Each number is 50 + 15 x the weight over its row's rms, rounded and kept within 0 to 99. Layers, rows and columns count from 0. The size before them is the row's rms in percent of the matrix's.

# down: layer 5 MLP down (transposed), 256x64, rms 0.163, rows 125-177, columns 0-63
# up: layer 5 MLP up, 256x64, rms 0.189, rows 126-177, columns 0-63
down125 090:55 44 57 56 45 48 49 21 48 29 56 54 67 36 29 20 79 50 46 59 66 53 24 66 51 62 51 46 64 53 47 76 29 55 45 34 30 26 74 42 53 48 64 54 47 49 15 43 45 55 29 31 64 36 64 17 53 44 33 19 48 52 52 39
up126 115:68 42 35 63 34 44 35 39 43 42 35 70 60 57 64 62 47 52 41 75 43 68 42 57 66 56 23 55 72 50 47 44 38 63 46 38 49 53 30 76 13 39 47 72 48 45 75 00 63 52 49 47 53 32 48 65 67 36 57 45 67 60 38 58
down126 116:51 43 64 34 33 46 66 66 63 74 55 52 53 75 52 78 61 26 45 56 40 15 59 39 53 53 33 39 61 68 39 41 78 50 45 51 44 79 47 43 58 51 50 63 27 53 53 45 51 48 60 73 33 70 58 74 08 33 41 43 54 69 66 31
up127 089:34 67 35 49 55 61 67 61 57 64 56 45 24 46 79 50 37 30 25 48 56 51 53 37 40 86 32 44 47 37 54 31 70 30 59 50 67 40 52 50 54 34 50 60 35 54 55 30 39 42 40 37 39 76 29 48 49 59 19 25 38 51 81 25
down127 094:35 44 45 17 91 31 43 47 32 64 66 62 36 77 43 64 50 50 54 44 53 46 47 43 58 55 47 25 55 23 22 76 70 50 40 64 56 51 46 54 31 64 41 63 49 60 64 75 39 48 49 22 31 68 31 38 42 34 56 56 50 65 71 64
up128 077:26 54 62 52 42 38 73 26 51 50 52 32 33 46 75 46 49 52 49 61 51 61 33 47 67 49 72 42 32 67 39 56 48 48 84 41 41 49 45 23 20 28 70 47 63 73 53 46 32 32 44 36 60 57 55 26 82 31 30 57 32 53 72 43
down128 075:44 22 38 58 56 40 58 51 46 51 37 42 36 60 55 59 45 22 34 57 42 56 71 46 41 33 60 45 67 43 51 61 84 49 67 36 61 47 41 82 62 52 68 48 47 52 53 56 38 72 45 22 39 40 49 43 44 49 69 00 58 30 17 43
up129 095:29 49 07 39 31 74 50 58 49 61 35 34 44 51 69 54 30 71 26 52 50 62 69 37 48 61 30 69 48 60 69 48 68 51 29 61 55 39 59 44 19 44 34 52 45 39 81 13 34 51 40 61 38 53 66 66 44 53 50 29 50 50 54 56
down129 124:69 60 39 54 55 40 40 63 57 69 51 71 18 41 52 51 43 40 58 44 47 85 41 55 63 21 67 43 59 28 42 31 45 51 48 46 43 74 24 64 48 09 52 29 45 46 53 63 50 59 38 57 56 43 45 33 69 40 44 41 31 16 77 38
up130 102:64 67 42 61 71 51 58 56 75 60 47 55 55 31 73 54 50 65 34 49 48 38 43 69 62 24 21 49 58 77 45 40 53 49 37 44 57 54 28 57 51 11 56 58 62 76 61 58 44 42 35 41 66 36 38 24 55 64 84 62 61 19 56 43
down130 106:39 31 21 47 32 55 57 47 42 50 48 39 56 38 31 60 51 39 52 53 24 80 51 55 39 34 50 47 69 56 58 64 42 57 59 61 52 54 58 79 79 84 51 44 32 16 37 71 53 60 39 30 53 54 39 62 49 56 19 64 48 87 64 55
up131 103:25 68 65 26 36 85 50 44 54 45 78 37 23 47 39 26 75 34 40 50 52 45 51 41 65 40 49 41 57 27 69 34 68 29 53 39 50 48 61 62 23 45 83 45 46 29 52 37 68 41 50 50 33 50 75 69 68 48 60 37 41 50 58 52
down131 096:79 33 55 37 47 55 45 42 21 37 52 65 57 65 53 55 56 58 46 60 78 57 60 63 29 05 54 87 57 72 53 65 80 56 41 42 44 61 56 39 52 42 28 44 46 64 62 47 74 49 69 56 51 75 52 52 44 41 56 72 46 32 51 29
up132 103:50 38 46 58 43 77 55 56 44 55 51 54 50 54 70 67 61 34 54 72 59 53 27 54 55 48 64 83 60 45 52 49 46 29 16 71 37 74 29 49 41 44 38 64 35 39 61 45 69 18 25 73 28 37 51 40 49 31 41 63 57 36 28 79
down132 101:58 35 32 37 32 50 85 35 65 67 50 48 45 57 76 47 43 49 54 63 55 67 65 53 30 41 42 67 39 67 38 37 18 49 42 24 54 20 41 48 65 44 56 66 49 66 71 26 62 63 38 38 36 45 37 69 67 74 44 67 66 41 64 71
up133 112:39 87 18 52 64 35 23 48 65 58 58 47 40 66 58 40 59 56 48 56 59 28 21 39 61 61 54 42 41 36 47 63 39 52 17 88 34 52 39 66 40 51 45 47 60 52 53 19 64 48 58 39 64 52 06 40 43 49 38 54 54 47 50 55
down133 099:37 43 41 77 69 49 55 43 38 63 49 57 34 78 53 60 55 38 58 57 54 42 49 49 61 72 73 51 35 13 40 62 66 71 37 20 48 64 56 51 59 38 65 24 33 71 44 73 68 26 51 47 59 57 24 72 64 45 53 31 71 37 29 44
up134 099:50 48 85 57 65 51 47 51 78 84 43 46 28 47 56 35 47 61 34 74 59 29 49 46 75 64 59 45 56 61 74 39 52 60 34 43 49 56 59 34 64 46 44 49 50 57 55 73 39 34 33 46 12 91 57 50 41 42 63 78 41 50 34 46
down134 096:47 57 46 37 61 60 91 59 62 39 44 37 55 52 45 52 57 72 36 47 49 83 65 55 41 21 66 45 30 81 44 29 39 46 58 49 71 40 46 76 59 53 56 47 70 71 30 38 57 53 64 53 45 26 68 69 47 33 69 44 24 59 73 63
up135 083:44 93 56 52 41 32 57 51 56 38 29 39 53 44 29 55 00 80 45 62 40 59 51 43 37 77 53 44 53 52 43 57 76 58 61 65 30 31 57 42 47 32 56 54 70 51 45 30 33 36 48 45 52 58 35 31 53 40 31 70 62 42 39 31
down135 071:29 31 56 36 82 42 49 57 42 45 47 43 44 54 67 27 85 37 52 56 56 60 88 45 38 42 43 64 54 34 35 53 55 77 61 50 63 68 69 38 25 65 63 36 42 55 48 67 58 81 50 51 27 49 56 49 43 32 56 44 51 25 59 81
up136 096:69 40 51 58 54 39 48 40 49 72 29 45 56 53 43 55 48 62 59 58 73 55 44 50 72 44 54 35 75 40 58 64 47 68 38 63 65 50 08 62 22 53 58 47 26 62 52 52 62 53 28 42 54 00 66 36 26 62 38 50 80 47 56 45
down136 108:38 47 40 57 69 44 81 44 77 24 46 50 68 52 60 70 41 23 65 83 44 40 40 59 52 49 38 38 50 49 53 60 48 58 43 24 26 37 23 48 57 50 53 29 54 55 59 55 50 51 52 88 44 55 65 20 32 85 57 63 43 54 39 40
up137 091:58 65 54 33 67 59 35 47 66 33 43 62 58 61 32 34 49 39 26 65 76 40 45 82 34 68 45 16 52 51 52 58 44 54 30 52 54 70 55 16 47 42 42 33 38 53 33 25 62 37 23 71 56 37 54 73 57 57 63 49 44 42 50 81
down137 103:55 47 40 55 62 53 45 43 45 59 37 58 63 47 51 20 57 49 52 25 68 62 36 65 41 54 55 72 53 45 62 41 47 17 73 46 21 56 55 56 64 68 39 52 50 42 34 55 19 30 83 28 38 78 63 30 40 14 59 72 57 61 43 42
up138 097:43 65 71 48 41 40 61 59 59 72 33 35 57 40 43 61 13 69 58 42 62 66 77 53 48 60 66 55 07 31 78 42 64 38 41 41 45 46 43 52 48 48 32 32 38 65 59 66 52 42 67 47 79 75 58 44 45 25 68 44 59 63 38 46
down138 080:45 21 62 39 49 56 42 41 49 37 53 36 35 80 30 36 34 23 37 47 19 09 47 55 52 60 56 55 47 27 33 72 76 45 40 59 32 51 47 48 41 49 73 62 76 58 39 50 27 55 65 24 39 51 63 53 51 46 49 33 59 46 25 48
up139 105:47 51 66 40 40 55 67 33 73 15 60 62 70 41 61 59 45 41 61 52 71 54 76 37 62 49 31 46 57 48 18 19 63 52 51 75 30 57 45 64 25 41 59 98 64 55 57 51 22 54 51 35 45 31 57 43 57 53 45 54 39 57 55 45
down139 105:53 40 50 55 34 46 51 50 53 73 77 61 39 62 47 33 74 73 36 51 41 26 70 45 58 47 45 77 58 53 60 56 42 55 56 64 79 30 72 40 37 46 57 57 35 84 67 64 77 50 30 39 52 46 54 74 78 45 59 39 55 19 69 62
up140 117:58 59 30 30 70 40 48 37 55 47 62 51 73 53 86 34 21 67 82 37 56 50 32 72 52 49 34 28 59 55 29 48 49 62 43 61 61 56 49 37 65 52 59 67 60 36 67 80 49 19 54 60 40 49 24 62 75 43 44 31 54 65 49 58
down140 129:51 76 71 37 34 50 45 59 38 32 63 63 70 92 49 41 69 40 41 52 64 46 56 70 71 59 92 67 30 71 46 34 47 55 66 45 45 45 33 54 46 56 53 49 39 30 37 52 66 36 55 70 42 41 31 25 43 63 54 72 58 65 72 44
up141 100:34 31 55 57 75 30 57 13 73 42 37 57 37 19 34 71 69 43 51 42 42 73 42 48 55 29 51 74 55 41 69 56 48 24 56 64 70 69 60 56 28 66 57 30 53 44 56 39 57 65 29 48 40 62 59 29 44 59 58 63 51 44 60 22
down141 103:64 62 48 55 82 55 54 24 73 72 43 57 26 67 54 43 40 48 26 57 72 53 60 50 48 41 61 57 43 32 44 49 22 40 87 33 88 39 49 34 41 69 51 33 62 40 64 54 37 64 51 47 67 35 45 50 43 51 24 26 60 50 33 37
up142 103:45 65 79 42 56 35 69 21 71 51 56 57 50 23 50 46 24 59 48 44 48 53 55 46 56 39 39 66 23 59 53 31 32 42 31 43 49 23 67 62 71 40 60 72 44 40 44 61 38 20 45 64 55 61 44 47 62 40 11 66 69 69 43 67
down142 097:48 02 44 29 35 71 63 47 62 50 53 57 73 36 47 61 60 33 62 32 37 53 19 55 47 63 41 49 51 32 40 56 50 67 42 74 72 78 74 54 50 51 75 69 39 29 39 52 38 24 44 59 52 32 53 56 57 43 29 54 42 43 47 28
up143 098:54 44 59 36 74 82 69 25 62 54 70 32 39 63 09 20 42 51 31 73 46 41 59 43 45 72 69 39 65 45 50 31 46 30 72 37 50 47 48 73 34 42 54 52 57 38 40 57 48 56 28 71 62 61 66 55 55 34 39 53 62 73 54 46
down143 097:46 57 65 43 60 49 80 49 26 71 22 33 67 77 43 50 50 25 74 36 43 34 30 55 68 56 45 31 48 49 50 38 54 69 34 27 60 47 62 24 63 54 56 51 48 52 57 41 31 69 59 38 51 33 47 58 28 70 70 90 44 41 39 48
up144 104:43 57 35 17 40 50 51 36 29 73 61 54 59 48 39 41 55 64 61 55 70 63 44 54 28 35 36 53 57 10 83 46 54 42 44 60 76 43 49 54 47 56 90 50 66 55 57 74 58 48 59 42 37 26 38 38 43 64 32 45 51 22 64 68
down144 097:43 65 74 47 57 56 41 30 41 67 28 33 51 76 54 26 74 66 51 57 91 49 42 54 66 43 48 53 37 50 72 39 31 56 40 57 63 49 41 44 54 33 45 63 71 53 52 26 51 62 57 56 53 64 58 88 22 46 53 68 30 69 59 25
up145 109:57 33 42 59 34 36 54 77 63 52 39 69 62 44 47 78 59 51 55 59 30 53 62 69 64 57 70 38 50 48 34 52 60 70 43 46 08 60 32 41 39 36 49 62 31 42 56 45 17 75 71 62 72 25 52 60 48 44 43 35 80 47 54 28
down145 095:49 47 68 20 64 68 35 42 39 41 35 37 39 50 54 25 65 65 55 18 62 52 30 51 43 24 65 55 44 63 64 48 25 45 66 71 65 40 63 20 39 45 40 42 70 48 56 27 59 36 40 39 48 53 58 19 60 40 14 60 40 46 49 70
up146 091:54 68 40 38 84 44 32 48 57 75 56 37 54 66 70 37 55 40 37 64 49 55 64 57 42 45 49 38 56 42 43 27 39 65 82 70 52 81 23 36 54 59 32 53 47 24 45 49 46 52 49 37 69 75 56 40 53 17 23 47 70 45 37 70
down146 091:53 53 77 42 33 48 53 43 66 30 85 31 80 45 47 56 56 61 54 87 43 41 22 58 68 34 44 54 88 53 54 21 47 38 29 37 61 60 67 52 64 67 55 41 51 40 35 50 70 54 43 53 26 64 56 46 33 46 35 49 29 53 41 52
up147 107:33 52 59 46 39 60 63 31 60 36 38 77 24 27 63 35 54 63 39 30 38 39 45 38 68 57 65 47 36 55 32 25 54 37 36 17 49 37 75 47 45 40 62 44 64 58 67 31 33 34 48 79 36 65 55 51 75 47 38 36 60 36 76 37
down147 127:45 53 39 42 51 55 46 64 94 65 52 19 58 37 38 53 58 49 40 17 44 56 19 46 47 55 49 46 60 39 32 45 44 69 31 79 37 73 26 75 62 34 53 58 35 36 45 61 16 48 39 34 58 55 61 39 43 42 52 27 45 58 54 32
up148 089:30 35 39 50 25 60 44 57 73 51 34 59 83 58 37 66 60 42 16 39 33 41 40 34 18 76 48 31 42 50 38 65 46 35 37 41 52 78 58 21 28 48 54 52 56 52 63 53 62 49 31 45 48 66 48 62 42 47 36 21 39 67 60 67
down148 096:28 55 31 62 44 49 65 81 45 30 21 33 47 34 39 36 28 60 52 68 50 44 74 54 69 58 79 41 82 73 51 62 82 67 60 59 25 46 57 60 49 72 60 44 69 53 45 52 53 50 48 52 49 69 47 50 35 56 67 75 37 34 60 53
up149 085:33 40 46 45 68 28 54 59 39 65 57 80 20 55 71 55 45 34 63 32 16 66 56 38 78 52 23 71 54 34 54 60 58 57 30 65 76 56 53 24 47 74 56 27 48 52 50 43 63 29 37 74 59 45 56 46 51 43 59 46 74 51 58 47
down149 096:58 55 56 86 43 69 34 54 87 49 60 50 47 52 67 57 25 56 31 52 42 58 69 31 45 49 59 64 46 50 36 40 32 59 40 76 74 53 63 72 52 77 82 63 58 56 52 69 78 56 35 59 49 47 42 66 49 54 78 63 54 55 62 73
up150 117:48 65 58 59 53 49 52 46 59 33 37 53 42 40 75 35 57 66 55 40 74 58 65 38 36 55 53 55 35 22 49 36 37 11 45 73 67 18 50 49 60 35 74 52 80 55 47 46 63 41 78 61 51 36 39 35 51 75 28 72 50 77 57 54
down150 103:64 22 71 67 59 70 43 71 38 42 32 39 42 43 45 55 55 49 29 58 49 68 65 85 60 32 46 57 77 43 45 50 63 90 49 37 40 57 38 42 48 78 29 41 39 26 40 58 47 48 54 50 37 73 70 47 61 54 61 37 76 43 36 31
up151 099:71 54 45 38 52 31 55 66 64 54 64 35 51 68 43 44 64 34 58 55 50 43 67 30 40 33 45 18 47 43 46 32 67 54 48 36 31 51 71 42 61 31 75 61 37 19 63 62 69 16 35 30 39 49 56 52 47 55 85 63 59 31 62 75
down151 115:75 50 63 44 47 48 61 54 99 54 61 58 51 66 39 52 53 50 67 53 50 19 62 29 52 51 47 53 88 38 73 50 58 52 58 50 38 52 56 63 60 11 64 67 55 66 39 27 68 53 66 31 54 52 51 73 55 43 57 24 49 40 60 59
up152 107:54 37 30 71 60 57 21 46 50 66 43 45 30 33 29 54 97 37 30 73 36 40 44 36 24 60 43 15 36 56 50 32 67 59 35 52 55 49 46 61 48 57 62 52 33 54 42 41 34 39 81 51 47 58 41 44 57 75 60 60 70 65 54 45
down152 089:40 35 45 51 41 40 46 33 39 31 17 69 51 63 57 25 57 41 44 41 46 85 49 64 53 55 28 63 30 37 65 61 32 67 76 43 67 66 34 37 34 44 68 77 45 32 55 62 77 55 50 22 53 49 43 69 37 39 33 62 40 58 44 71
up153 114:38 54 25 46 67 38 56 46 59 42 48 52 48 28 72 46 48 83 32 69 57 64 37 83 27 24 60 45 49 19 77 55 32 34 43 75 68 33 43 47 67 44 53 32 63 36 72 41 55 43 45 65 24 54 35 43 26 33 49 45 45 49 49 59
down153 124:46 46 62 35 73 65 26 64 47 66 22 44 53 89 40 61 29 67 34 51 58 60 53 45 48 71 33 38 23 35 44 61 42 46 54 34 45 54 44 56 40 27 37 62 45 72 62 56 50 51 86 55 55 32 81 66 50 59 32 48 56 43 22 62
up154 054:45 24 49 33 60 52 64 39 49 44 29 50 21 62 51 41 07 77 30 59 54 09 51 38 45 55 57 40 56 38 56 40 89 54 47 66 28 59 46 56 47 65 81 38 47 48 56 52 75 40 65 39 33 29 57 59 56 52 37 44 44 55 52 59
down154 069:81 70 53 54 58 79 55 61 59 43 53 61 60 55 38 69 42 47 27 33 35 65 35 60 56 77 27 41 12 61 41 75 47 60 50 54 38 43 34 44 57 71 81 23 61 52 63 26 55 71 39 37 44 48 33 51 55 45 72 42 39 51 58 36
up155 107:11 84 40 46 34 60 51 48 62 68 34 63 42 66 62 42 39 46 37 57 51 61 73 33 66 50 45 72 59 58 37 39 44 29 65 34 45 54 61 44 62 51 75 60 40 32 55 58 57 08 13 59 46 48 58 48 74 49 29 40 49 37 52 36
down155 113:79 44 82 47 49 33 36 45 45 55 68 63 39 38 76 39 65 42 70 53 41 48 40 49 42 78 27 30 60 42 49 50 17 53 54 46 58 43 32 27 78 38 57 50 75 59 43 53 47 46 59 36 65 58 45 59 61 82 57 42 64 13 61 44
up156 106:53 39 68 51 66 09 38 56 48 56 37 34 40 50 55 48 38 60 65 73 37 62 45 39 42 30 56 64 73 47 54 08 47 49 62 54 57 55 14 27 53 81 40 48 36 58 66 40 17 68 62 54 51 73 48 43 41 54 69 52 59 51 37 55
down156 108:60 41 49 58 32 55 54 40 50 65 53 63 15 71 73 57 45 52 65 46 20 54 54 50 78 67 30 61 59 33 70 50 44 95 48 37 50 40 43 51 51 62 25 46 34 53 56 57 69 51 84 53 54 59 67 60 54 37 49 26 69 23 44 56
up157 100:83 44 33 51 54 36 37 43 37 62 66 44 64 74 53 56 52 50 34 30 32 62 53 36 55 60 15 54 33 33 30 50 48 71 58 37 25 51 50 24 21 60 35 70 65 15 46 68 49 37 46 59 57 66 57 58 39 38 68 32 54 72 53 56
down157 106:81 59 34 72 09 57 48 74 78 33 61 72 46 59 41 45 46 53 25 38 46 63 48 25 45 42 55 37 44 36 68 28 41 44 61 39 28 31 53 68 49 42 40 66 33 60 45 41 32 52 47 61 58 42 55 41 68 58 44 48 51 69 90 54
up158 112:50 30 49 85 27 53 20 17 61 52 62 49 50 67 41 91 69 31 50 58 59 55 15 42 54 50 65 40 42 47 34 22 53 50 43 29 53 65 68 39 58 51 51 41 55 65 76 46 27 51 57 60 38 56 68 55 64 37 47 44 64 64 58 44
down158 127:51 75 40 53 49 76 55 51 34 44 53 73 50 49 53 80 55 37 53 44 64 25 54 42 67 09 70 69 77 53 48 55 39 37 40 37 50 45 13 69 48 51 41 48 70 47 42 28 58 47 44 64 51 76 52 33 50 67 70 54 83 60 45 49
up159 084:29 38 49 41 48 61 41 56 96 63 15 55 35 60 57 59 69 37 46 66 50 75 53 65 45 74 53 56 39 55 40 48 55 54 29 61 67 60 39 53 48 26 72 49 70 29 47 41 35 85 39 33 48 52 48 49 63 56 32 72 54 26 59 65
down159 078:55 42 75 38 55 51 48 44 66 46 51 47 53 24 58 26 46 53 36 63 74 29 43 50 37 36 68 36 68 31 51 53 40 63 72 26 30 61 67 59 40 42 47 68 41 60 58 36 59 40 83 57 69 53 40 35 36 49 18 68 26 66 26 24
up160 083:19 36 72 37 64 65 49 61 68 67 43 39 52 53 74 48 42 39 55 54 56 54 45 46 47 36 32 39 59 44 36 37 27 55 80 74 68 57 36 54 56 39 65 92 40 22 66 42 47 36 37 46 46 62 41 39 47 56 73 08 41 40 50 48
down160 072:23 48 74 45 61 54 41 69 60 87 78 32 80 41 56 41 37 33 57 75 48 28 54 50 62 68 53 53 35 29 51 45 80 60 47 64 51 53 87 39 67 49 45 52 65 56 51 51 58 29 71 46 60 47 36 45 67 47 61 60 43 46 23 39
up161 103:24 31 59 53 65 39 61 68 54 48 45 59 60 28 47 84 49 65 30 73 33 73 55 71 72 69 48 62 51 46 44 56 65 64 29 48 37 65 36 31 50 42 58 45 59 61 49 41 43 56 42 67 83 46 28 43 41 54 29 45 85 19 52 51
down161 109:29 23 41 15 58 47 28 52 71 61 19 48 56 32 46 64 64 60 29 45 43 80 71 61 65 39 55 41 52 56 79 31 45 30 71 54 48 53 38 46 44 34 46 55 28 59 60 31 60 25 55 57 43 49 47 58 32 37 78 47 61 30 39 58
up162 098:46 31 77 34 40 51 36 33 62 37 36 65 19 32 47 54 72 62 75 65 38 44 48 46 40 36 24 25 64 37 63 42 31 45 48 43 39 46 49 72 42 47 61 59 48 28 41 49 56 47 59 52 23 56 76 72 48 72 35 29 50 67 30 76
down162 090:44 63 60 50 56 62 52 63 37 59 14 72 65 35 42 80 68 51 56 47 38 53 55 77 63 59 61 52 30 56 45 73 37 54 70 65 34 43 73 34 38 53 40 47 67 50 54 81 55 12 31 44 52 56 35 55 62 36 26 54 68 22 57 45
up163 098:40 46 64 46 59 45 50 52 44 16 51 50 54 58 64 49 50 69 35 67 72 61 18 46 59 84 59 42 59 52 80 73 43 55 31 42 54 24 37 59 40 28 70 80 47 65 53 63 48 20 63 76 58 67 63 37 45 34 56 51 41 47 43 67
down163 091:35 53 48 41 58 52 44 50 27 53 51 33 40 55 48 38 64 29 65 39 63 85 42 55 51 46 65 50 50 59 36 29 22 48 43 57 69 51 48 72 33 76 99 52 44 56 55 72 43 64 54 53 33 44 37 69 58 72 36 74 63 65 54 73
up164 092:48 57 49 54 54 21 22 37 64 49 28 60 71 38 42 45 57 79 55 28 48 40 55 31 34 62 21 94 50 39 38 46 42 49 44 58 51 44 61 71 45 63 58 35 60 35 74 58 55 18 61 82 43 57 53 51 40 69 47 50 45 62 59 29
down164 097:42 34 47 40 45 69 61 51 13 70 51 63 26 51 62 35 57 28 72 58 51 87 48 49 55 54 47 46 51 60 22 58 38 53 51 62 50 61 31 25 32 49 21 54 46 27 43 54 64 52 48 49 53 41 48 39 41 27 48 47 97 47 69 30
up165 100:38 61 60 44 40 68 64 44 40 63 36 44 62 47 62 66 40 79 61 51 53 62 64 32 17 56 51 42 65 29 47 67 40 46 40 81 54 38 76 53 64 34 42 52 21 40 61 87 48 33 43 32 44 57 30 42 49 88 44 72 57 49 53 64
down165 094:38 48 52 49 41 53 23 36 32 47 59 35 58 74 50 32 51 28 50 79 39 50 32 18 32 40 23 34 56 85 38 56 56 52 41 55 52 87 34 33 41 53 62 45 60 36 57 31 65 69 56 36 54 47 35 74 28 55 30 51 58 46 34 48
up166 086:67 68 48 38 73 45 39 35 37 60 51 58 52 65 36 58 32 61 40 42 47 44 61 45 57 35 37 64 48 33 74 64 64 67 23 75 24 33 39 62 58 50 56 61 33 47 37 51 04 32 37 44 42 18 67 29 42 52 74 57 58 38 57 67
down166 090:48 54 52 38 39 70 33 44 69 31 66 49 34 50 21 68 40 52 55 52 79 89 69 46 55 32 60 46 65 68 61 20 77 42 47 25 43 64 72 66 53 66 40 26 54 27 40 47 36 51 35 56 50 51 53 50 73 51 52 56 36 43 35 26
up167 104:47 82 69 56 47 60 39 67 72 24 49 33 49 71 40 66 54 39 40 52 65 30 64 33 37 61 57 49 79 55 64 31 66 46 38 42 42 50 28 58 33 53 82 78 28 53 28 69 49 26 46 45 61 60 65 46 37 60 47 54 29 33 50 72
down167 109:54 67 37 61 84 38 71 43 47 38 55 50 39 27 59 31 78 66 64 72 38 32 51 53 58 49 22 83 63 44 39 55 85 52 49 59 51 75 49 56 42 39 54 90 42 50 60 61 57 61 39 51 51 61 53 30 80 56 60 41 48 64 36 52
up168 097:44 74 58 50 38 20 60 61 54 44 33 53 88 53 77 62 36 67 29 53 41 65 58 66 86 78 41 52 44 57 74 46 48 46 59 58 34 38 56 53 36 53 63 64 63 30 83 57 44 41 70 50 39 43 45 42 26 28 32 64 49 51 51 54
down168 095:65 40 69 50 46 51 60 32 23 07 49 45 48 57 52 38 53 32 66 52 38 59 38 32 16 64 69 43 55 45 54 52 45 36 16 53 46 34 53 48 27 66 53 36 70 53 33 61 58 50 67 42 57 75 24 46 40 50 23 65 43 48 22 63
up169 084:59 75 39 42 81 29 57 36 31 29 49 53 54 29 43 35 67 77 61 33 22 25 62 45 72 63 43 45 29 23 41 27 58 70 62 38 58 51 48 45 50 37 44 40 36 50 52 49 61 32 49 70 58 29 63 51 68 83 52 59 46 36 61 44
down169 080:71 41 53 62 50 51 70 53 45 46 56 60 26 66 58 58 30 31 58 74 55 26 52 39 41 28 59 47 74 58 43 96 43 25 33 53 40 42 73 38 49 62 53 68 81 60 60 42 48 48 40 41 59 57 67 65 27 26 59 39 42 51 21 58
up170 103:53 43 56 42 37 48 37 49 46 39 41 31 48 22 51 63 48 64 31 57 51 51 65 67 46 63 43 39 49 38 53 45 85 52 29 59 44 77 53 58 45 46 41 25 41 05 66 71 32 40 59 53 51 59 64 55 72 18 14 29 59 50 68 45
down170 117:27 77 09 47 47 46 24 40 39 64 48 47 32 34 47 28 36 44 58 33 53 46 39 48 58 27 25 58 71 55 44 39 26 65 42 46 66 52 32 29 66 29 59 84 63 56 28 46 57 43 59 63 66 33 54 58 52 57 57 66 63 48 32 64
up171 118:57 61 17 54 21 46 77 56 55 77 52 56 37 24 38 62 63 59 55 56 42 63 40 52 45 37 67 75 49 06 54 55 70 61 28 49 37 33 38 47 60 52 64 47 22 74 41 63 20 51 54 57 47 52 59 59 41 63 40 26 55 41 53 37
down171 101:61 33 61 46 69 55 10 48 23 24 42 33 48 29 86 49 45 62 50 51 64 42 66 78 49 62 63 32 49 77 48 52 43 32 65 78 64 71 48 59 27 54 45 25 51 27 64 49 48 61 49 69 57 49 47 48 42 40 47 52 35 72 48 46
up172 100:17 50 68 40 56 70 55 26 49 50 57 54 34 42 69 23 40 59 43 43 33 71 38 49 73 39 38 56 37 56 61 28 40 81 43 70 62 39 52 48 53 80 66 53 36 61 57 47 26 17 45 66 54 49 54 31 60 59 27 59 77 43 60 44
down172 098:50 48 48 56 35 46 51 63 74 52 38 54 46 44 41 26 46 32 52 24 27 52 62 54 64 90 55 26 56 53 78 58 59 73 24 54 26 46 42 66 56 55 77 63 45 47 32 60 44 76 53 37 63 43 57 80 42 26 54 45 74 47 41 31
up173 105:36 41 30 49 57 32 32 48 50 22 58 58 40 68 57 46 51 49 38 55 57 46 66 33 49 23 46 69 63 37 39 47 63 50 43 53 41 38 73 69 33 54 68 60 17 54 85 40 22 62 54 27 39 76 74 28 32 61 80 58 50 47 62 50
down173 108:37 83 57 23 67 47 44 37 56 33 46 43 29 56 45 69 54 42 21 24 50 71 37 89 54 54 39 33 61 47 29 51 32 42 76 39 28 30 43 43 62 32 55 71 69 64 48 42 47 42 65 48 49 34 59 37 70 42 22 46 51 53 46 40
up174 119:48 62 47 68 42 37 48 52 57 84 51 63 25 29 22 30 53 28 39 52 37 50 42 46 70 29 68 54 62 65 33 54 57 20 48 56 41 44 56 16 56 53 51 35 52 69 51 12 71 54 53 61 48 69 68 39 59 50 64 56 55 54 47 84
down174 112:69 50 44 39 58 59 71 55 77 60 59 52 47 58 34 60 31 33 59 56 19 24 84 57 57 62 35 51 48 38 38 69 47 73 53 70 27 60 65 60 30 64 36 55 36 52 32 76 60 44 34 36 40 46 48 79 56 76 71 30 59 58 44 45
up175 099:67 31 44 43 42 48 70 68 45 47 69 43 38 76 62 16 62 42 40 70 63 31 48 45 50 22 53 44 27 35 36 33 33 27 58 57 43 49 23 58 27 53 67 61 53 58 48 43 65 61 34 52 62 62 68 49 23 45 59 36 86 53 44 73
down175 104:40 69 41 66 51 48 37 55 31 55 45 42 44 42 66 79 17 68 14 64 53 64 48 68 50 09 43 48 15 37 60 54 58 36 51 37 54 42 35 44 47 23 35 28 64 48 74 50 52 58 47 66 53 62 50 41 44 49 45 61 43 18 37 36
up176 092:61 29 52 64 59 50 83 41 53 63 56 47 42 66 49 32 32 76 21 66 38 38 40 45 76 30 44 28 46 60 95 43 46 45 48 40 58 32 44 44 48 54 52 52 28 53 47 35 69 52 20 57 63 59 55 63 27 31 45 51 57 30 36 73
down176 091:39 44 38 45 83 53 57 43 39 64 52 56 70 50 64 63 53 68 57 72 17 61 54 26 49 55 26 42 58 55 54 21 47 61 35 33 58 24 46 24 38 43 33 42 38 56 72 48 30 79 52 62 48 63 45 65 49 33 29 61 30 36 63 78
up177 091:51 61 61 31 73 51 51 30 51 32 60 33 42 51 54 30 71 53 68 32 72 75 19 44 60 75 48 42 64 71 38 55 52 70 48 45 38 55 57 65 32 82 61 72 71 48 50 41 39 57 30 64 63 70 80 44 32 60 68 61 61 50 57 40
down177 080:32 64 69 51 32 31 46 56 57 44 20 73 25 21 60 59 53 66 74 25 61 35 51 47 31 79 66 67 43 45 38 52 54 41 55 80 75 48 55 72 62 70 54 41 66 64 45 58 45 43 63 57 41 22 48 29 65 43 35 37 54 49 54 63